Part of a small language model's weights: biases.
Each number is 50 + 10 x the weight over the matrix's rms, rounded and kept within 0 to 99. Layers, rows and columns count from 0.

# q: layer 2 attention query, 256x128, rms 0.145, rows 20-31, columns 0-63
# k: layer 2 attention key, 256x128, rms 0.143, rows 20-31, columns 0-63
# v: layer 2 attention value, 256x128, rms 0.132, rows 0-12, columns 0-63
# o: layer 2 attention output (transposed), 256x128, rms 0.175, rows 0-11, columns 0-63
q20:42 58 41 55 52 55 35 53 48 70 30 49 48 57 57 61 32 45 47 59 50 65 37 58 57 59 23 42 51 53 48 57 56 47 46 64 47 45 27 54 67 58 56 52 53 49 38 39 44 39 64 67 29 60 61 63 55 68 43 58 44 50 53 51
k20:62 55 64 56 46 33 62 41 50 44 66 60 49 52 47 48 58 44 50 47 36 41 37 40 54 27 70 50 37 59 71 36 38 46 42 55 58 44 51 42 55 57 52 51 58 48 51 71 54 52 40 50 49 43 52 51 40 43 50 27 57 52 58 38
q21:50 66 44 60 51 62 36 37 53 75 41 49 63 49 55 45 40 53 46 54 41 54 53 57 40 49 43 37 56 29 55 36 31 45 66 53 40 46 57 57 65 52 50 59 51 55 42 46 47 54 67 29 49 64 35 53 56 44 52 34 51 47 51 36
k21:73 55 45 45 47 54 42 55 42 30 37 44 48 38 52 38 54 46 59 43 61 39 32 46 51 36 44 54 43 40 69 51 63 37 42 39 44 47 45 47 55 49 70 53 50 42 45 52 52 42 54 46 61 53 72 72 65 45 64 65 45 65 43 55
q22:59 39 50 51 55 56 47 41 57 47 38 42 53 56 53 54 51 49 45 58 61 53 46 41 50 43 46 54 43 44 44 32 63 43 40 44 47 35 59 60 55 39 47 61 44 54 35 47 43 58 49 65 37 68 56 50 59 56 55 49 63 42 38 45
k22:54 72 57 41 54 40 37 43 50 51 57 60 48 35 57 42 63 43 53 48 51 38 43 48 50 41 57 63 58 35 37 45 42 42 49 48 48 44 68 54 68 47 61 54 60 37 59 43 51 49 58 53 50 45 60 61 54 41 54 45 59 53 69 48
q23:38 35 50 45 50 45 41 39 39 32 48 56 52 50 62 45 48 45 50 47 48 54 57 46 61 46 45 54 54 51 60 33 47 50 54 51 49 46 69 59 45 41 55 43 39 36 56 52 56 56 47 65 63 49 43 41 36 56 38 63 52 36 42 37
k23:48 38 52 35 45 63 60 44 36 36 57 54 52 50 52 64 61 51 43 44 48 33 54 53 47 47 51 61 65 55 42 48 35 48 60 43 52 46 48 49 65 34 48 64 47 61 47 40 47 53 28 63 47 54 53 49 47 63 50 28 44 52 66 46
q24:53 43 40 36 50 47 41 59 42 48 61 50 48 49 59 44 42 57 53 36 51 44 53 53 54 44 61 49 48 64 53 50 55 54 37 44 37 62 34 56 57 50 50 50 57 42 64 52 55 42 46 41 61 51 35 38 37 32 40 47 48 55 56 45
k24:41 43 46 47 51 61 44 47 49 49 59 53 51 60 47 65 35 41 47 37 49 82 66 55 40 52 48 38 54 53 57 47 50 53 57 61 57 47 45 42 39 57 38 62 55 74 48 45 56 35 55 53 57 41 45 56 56 58 54 52 53 49 42 49
q25:61 50 48 34 49 61 50 51 56 63 50 42 49 80 51 50 31 38 36 53 52 70 40 43 43 57 66 48 53 44 47 54 49 68 44 42 48 26 32 44 70 44 60 60 57 29 56 46 48 43 51 48 68 49 57 61 50 59 48 63 54 47 38 40
k25:51 60 57 58 40 57 41 34 62 45 40 31 73 56 58 41 40 56 52 61 44 50 58 69 52 52 43 39 46 68 59 43 60 52 47 32 53 35 51 37 51 59 57 55 43 36 54 52 51 49 30 32 47 58 48 39 50 39 52 74 37 44 40 63
q26:55 36 56 59 44 51 71 56 44 54 47 69 51 43 53 65 42 60 49 50 18 38 49 66 41 42 48 43 51 52 50 56 53 62 26 48 30 58 63 39 53 31 50 47 32 41 33 65 45 69 60 52 43 42 55 47 44 55 51 48 47 45 56 64
k26:66 61 42 54 26 44 40 44 51 51 56 37 54 55 51 62 45 48 41 58 51 59 42 38 58 55 39 58 65 43 49 36 30 36 39 56 68 35 47 54 68 59 29 44 50 54 49 66 68 61 34 46 58 67 38 51 49 38 53 27 61 56 59 59
q27:38 35 45 64 48 32 59 62 36 67 61 59 47 50 64 67 34 60 44 58 37 49 52 33 43 43 61 32 52 53 28 43 47 43 54 46 48 59 75 52 49 50 58 57 25 36 47 54 38 54 46 49 47 49 48 47 45 51 52 33 34 43 62 34
k27:46 51 55 62 36 54 40 45 48 40 32 27 63 43 59 43 46 53 46 59 68 63 61 52 64 62 39 65 50 46 57 52 47 46 44 62 50 48 43 52 45 56 54 58 52 58 49 53 36 40 46 49 53 59 51 60 62 55 33 26 60 50 51 42
q28:66 54 52 50 38 28 34 56 55 54 59 60 60 55 67 48 61 54 58 53 66 45 57 47 33 52 43 58 35 48 60 40 45 56 46 55 34 37 58 52 53 50 54 45 53 36 29 78 46 57 67 52 58 67 61 57 58 51 51 20 46 33 36 52
k28:48 48 59 70 41 62 69 61 30 43 58 41 63 34 64 44 36 43 53 42 34 70 38 48 66 35 45 52 46 62 31 51 46 51 42 49 65 58 42 46 50 54 38 60 43 43 79 47 49 54 21 46 69 56 45 49 45 53 62 61 46 60 53 47
q29:69 37 49 39 40 43 49 58 42 54 48 30 52 50 50 60 58 46 56 37 51 32 36 73 42 44 46 41 40 39 61 50 63 73 37 51 60 34 68 62 55 51 47 56 56 43 42 40 65 51 27 44 42 46 46 47 43 52 57 41 74 49 43 43
k29:52 68 47 60 44 43 54 46 36 45 68 54 54 39 29 50 61 37 59 55 36 56 59 53 51 60 45 51 50 38 39 50 55 51 51 49 52 47 55 39 58 55 55 44 54 59 65 36 57 41 58 62 48 43 77 44 64 64 72 56 60 55 55 64
q30:53 56 55 45 53 40 75 39 53 57 56 32 56 49 51 44 51 41 34 57 49 55 36 57 48 44 64 36 65 43 51 38 43 62 48 55 43 41 51 35 50 30 43 60 41 66 56 24 71 77 45 41 71 54 61 49 60 55 44 54 38 63 49 42
k30:42 33 47 65 41 63 32 37 67 40 63 50 29 34 60 67 56 51 55 47 47 43 53 46 48 60 50 81 49 50 34 54 35 56 50 46 41 43 45 39 57 48 47 45 51 55 38 67 54 55 63 61 51 50 54 44 56 66 51 41 59 26 41 43
q31:46 51 48 50 47 44 45 57 56 46 38 52 61 70 57 58 56 69 47 46 68 46 43 37 40 54 53 45 44 53 34 44 42 64 47 47 48 35 49 73 52 65 37 36 42 50 43 60 46 34 55 49 45 62 67 42 46 37 40 38 36 59 55 52
k31:40 50 80 22 16 55 51 48 54 53 49 54 49 47 58 65 36 60 42 39 47 52 40 71 52 53 52 46 55 68 49 52 47 34 56 41 66 62 54 50 51 50 46 62 42 55 66 58 66 63 32 41 68 47 50 44 40 63 65 43 49 42 55 39
v0:36 38 55 56 65 48 48 39 66 43 46 38 38 47 44 45 48 62 64 65 53 61 32 56 49 64 66 38 58 41 53 46 47 45 59 54 37 48 30 68 45 51 45 53 49 52 58 44 22 35 52 70 39 43 35 51 55 59 55 34 45 45 50 51
o0:52 52 60 54 55 54 46 63 68 58 52 34 64 52 46 58 43 58 24 36 54 46 54 43 49 61 54 51 76 42 53 38 44 62 30 61 51 40 53 54 41 34 43 54 55 57 53 64 39 49 74 39 50 47 45 40 55 47 62 46 74 37 52 53
v1:80 54 63 57 46 49 44 43 63 45 40 63 62 39 41 49 52 50 60 54 55 39 56 43 65 42 30 50 40 49 18 52 38 51 45 53 45 55 56 60 53 49 52 45 52 48 58 50 44 41 49 34 37 56 54 40 52 49 50 47 72 43 58 39
o1:60 59 58 20 50 72 40 33 45 55 51 60 61 50 37 36 42 46 57 57 51 56 47 55 46 56 37 59 50 37 59 60 67 56 47 49 46 53 65 58 39 55 55 47 43 43 40 44 50 49 58 70 43 48 67 48 60 29 65 44 62 77 40 61
v2:47 54 42 37 51 64 51 61 46 49 48 55 41 48 56 45 67 49 58 24 45 44 48 48 59 61 37 58 55 49 54 44 76 51 42 45 51 46 32 71 60 44 42 60 52 44 56 42 26 29 43 56 48 30 46 42 69 62 58 47 30 57 58 45
o2:50 41 38 57 40 28 50 59 46 64 56 59 42 54 46 67 47 56 51 43 55 49 68 48 58 43 66 63 55 44 52 50 59 58 52 54 33 41 55 53 47 51 41 54 49 55 53 50 41 63 60 53 43 63 34 41 42 59 53 56 48 57 55 53
v3:54 64 45 62 58 65 59 44 50 61 39 52 53 58 67 38 66 51 40 45 39 44 32 61 48 60 49 57 68 62 45 59 54 59 43 37 50 54 49 35 33 56 45 58 55 45 52 41 49 53 69 68 40 47 54 48 67 44 61 40 61 47 66 45
o3:58 38 44 76 58 35 64 35 28 30 52 58 54 57 46 57 52 30 31 46 67 37 58 32 36 55 48 46 36 62 54 49 67 31 63 51 52 64 40 63 40 46 68 53 52 47 45 48 46 53 62 51 55 40 61 64 47 62 49 51 56 64 47 55
v4:70 52 31 53 58 32 51 51 60 43 53 44 46 48 57 25 58 58 53 43 54 45 36 54 48 64 42 60 46 67 60 43 70 27 42 44 44 56 55 41 51 50 40 37 51 57 47 49 69 43 66 51 37 44 44 42 28 56 76 48 37 30 34 59
o4:54 43 73 46 57 62 58 43 48 58 70 56 44 48 39 56 48 41 52 68 28 49 57 56 77 42 56 32 45 55 60 33 43 66 67 48 47 38 51 56 66 60 44 56 38 41 44 56 46 60 65 51 52 47 39 67 50 42 32 58 41 51 45 62
v5:69 41 63 43 22 40 40 51 59 42 58 42 36 38 40 50 43 59 50 42 48 38 43 38 34 64 53 53 62 56 32 41 53 64 51 48 57 62 53 56 60 47 51 63 49 53 35 55 49 69 73 49 72 59 45 50 38 60 51 41 43 52 57 55
o5:53 46 56 21 46 56 41 68 28 52 60 45 38 34 41 53 35 57 60 33 41 36 46 56 51 53 39 59 42 55 64 21 44 61 54 37 58 59 47 57 46 55 40 56 36 59 71 57 41 47 39 52 63 50 56 47 48 56 59 73 40 63 51 57
v6:43 28 47 52 46 41 68 61 70 65 47 54 56 39 43 57 59 37 50 29 41 55 31 57 61 50 55 53 47 43 52 33 47 69 51 47 54 59 54 49 39 61 41 40 46 42 62 51 55 37 60 39 56 45 60 70 59 42 64 48 56 76 41 51
o6:58 42 38 59 65 64 46 51 47 61 33 47 57 26 51 49 65 60 42 65 39 53 54 38 63 61 51 49 44 59 67 68 65 50 62 29 67 71 35 53 45 33 41 63 55 47 41 63 41 36 52 43 43 55 37 64 60 51 51 40 61 50 45 38
v7:45 59 50 44 51 65 53 49 44 70 53 51 65 49 53 65 50 46 63 45 49 50 33 59 63 54 44 40 63 46 49 57 46 44 57 36 58 51 41 59 54 52 83 41 47 61 59 49 46 46 67 56 38 56 41 62 54 38 28 44 51 60 49 51
o7:52 36 43 47 52 47 49 50 59 36 41 42 68 58 35 40 49 65 47 27 50 42 60 47 35 48 66 56 45 56 43 51 54 62 55 46 40 64 55 62 45 57 53 31 57 62 44 48 56 41 63 46 56 50 81 37 61 47 36 50 58 62 40 65
v8:43 49 67 54 46 49 40 36 47 46 33 61 66 62 51 46 47 61 58 55 38 40 56 44 61 42 50 35 64 47 50 53 48 55 47 40 54 41 56 29 51 49 39 56 39 53 53 44 58 48 46 48 55 54 47 50 62 72 68 48 50 66 50 57
o8:43 58 41 53 42 58 36 66 52 45 57 43 52 46 43 58 33 46 52 54 61 40 45 55 51 49 34 58 57 57 48 57 68 48 61 57 53 51 38 48 58 46 25 53 61 51 58 68 42 52 37 36 70 48 53 44 29 42 56 55 50 63 33 52
v9:49 46 27 54 52 50 37 43 46 64 54 53 58 32 58 47 48 48 67 53 52 64 46 53 53 54 57 37 45 50 43 40 53 47 46 51 57 41 47 48 61 35 29 59 47 49 65 53 60 50 61 51 58 51 40 49 68 48 61 50 30 61 58 42
o9:45 59 59 47 53 57 47 60 43 58 40 54 69 56 63 46 56 38 51 39 42 62 76 44 55 58 53 56 61 45 47 41 67 45 46 50 55 61 54 60 41 57 39 58 41 39 50 34 39 53 50 59 53 51 49 57 50 58 38 45 55 55 39 51
v10:46 54 48 55 49 27 45 41 55 36 57 58 55 57 39 49 47 41 62 43 49 64 57 56 61 77 51 58 38 44 57 35 41 79 63 57 41 52 34 47 57 59 54 44 50 46 36 57 33 55 47 48 33 44 31 64 73 45 62 54 44 34 65 47
o10:46 49 46 57 57 55 48 48 36 48 41 69 29 35 43 48 60 58 51 28 40 58 46 47 46 52 28 62 59 61 52 54 47 41 43 61 60 61 39 40 36 47 44 46 52 40 55 59 31 28 40 51 51 48 57 50 56 71 48 43 55 53 50 46
v11:45 61 38 34 40 56 33 45 37 71 43 41 42 56 48 49 56 23 81 49 33 59 47 46 49 65 61 24 41 45 48 47 60 53 59 43 47 52 65 63 51 48 48 55 60 32 57 50 67 28 56 54 40 48 45 48 48 67 50 49 57 52 51 62
o11:57 60 28 62 34 43 44 42 63 46 55 56 37 42 48 55 55 51 47 41 57 47 53 75 46 48 46 56 30 63 41 54 44 48 62 58 50 41 57 45 35 56 53 43 46 56 37 52 64 64 51 56 75 50 42 53 69 51 75 58 42 42 36 39
v12:52 38 48 54 60 40 50 43 54 30 32 46 38 43 51 64 36 75 62 61 38 56 59 63 46 59 46 62 59 44 33 56 67 54 64 50 43 61 67 61 31 34 51 60 45 57 52 51 47 69 38 39 44 67 58 44 38 64 67 46 41 48 50 50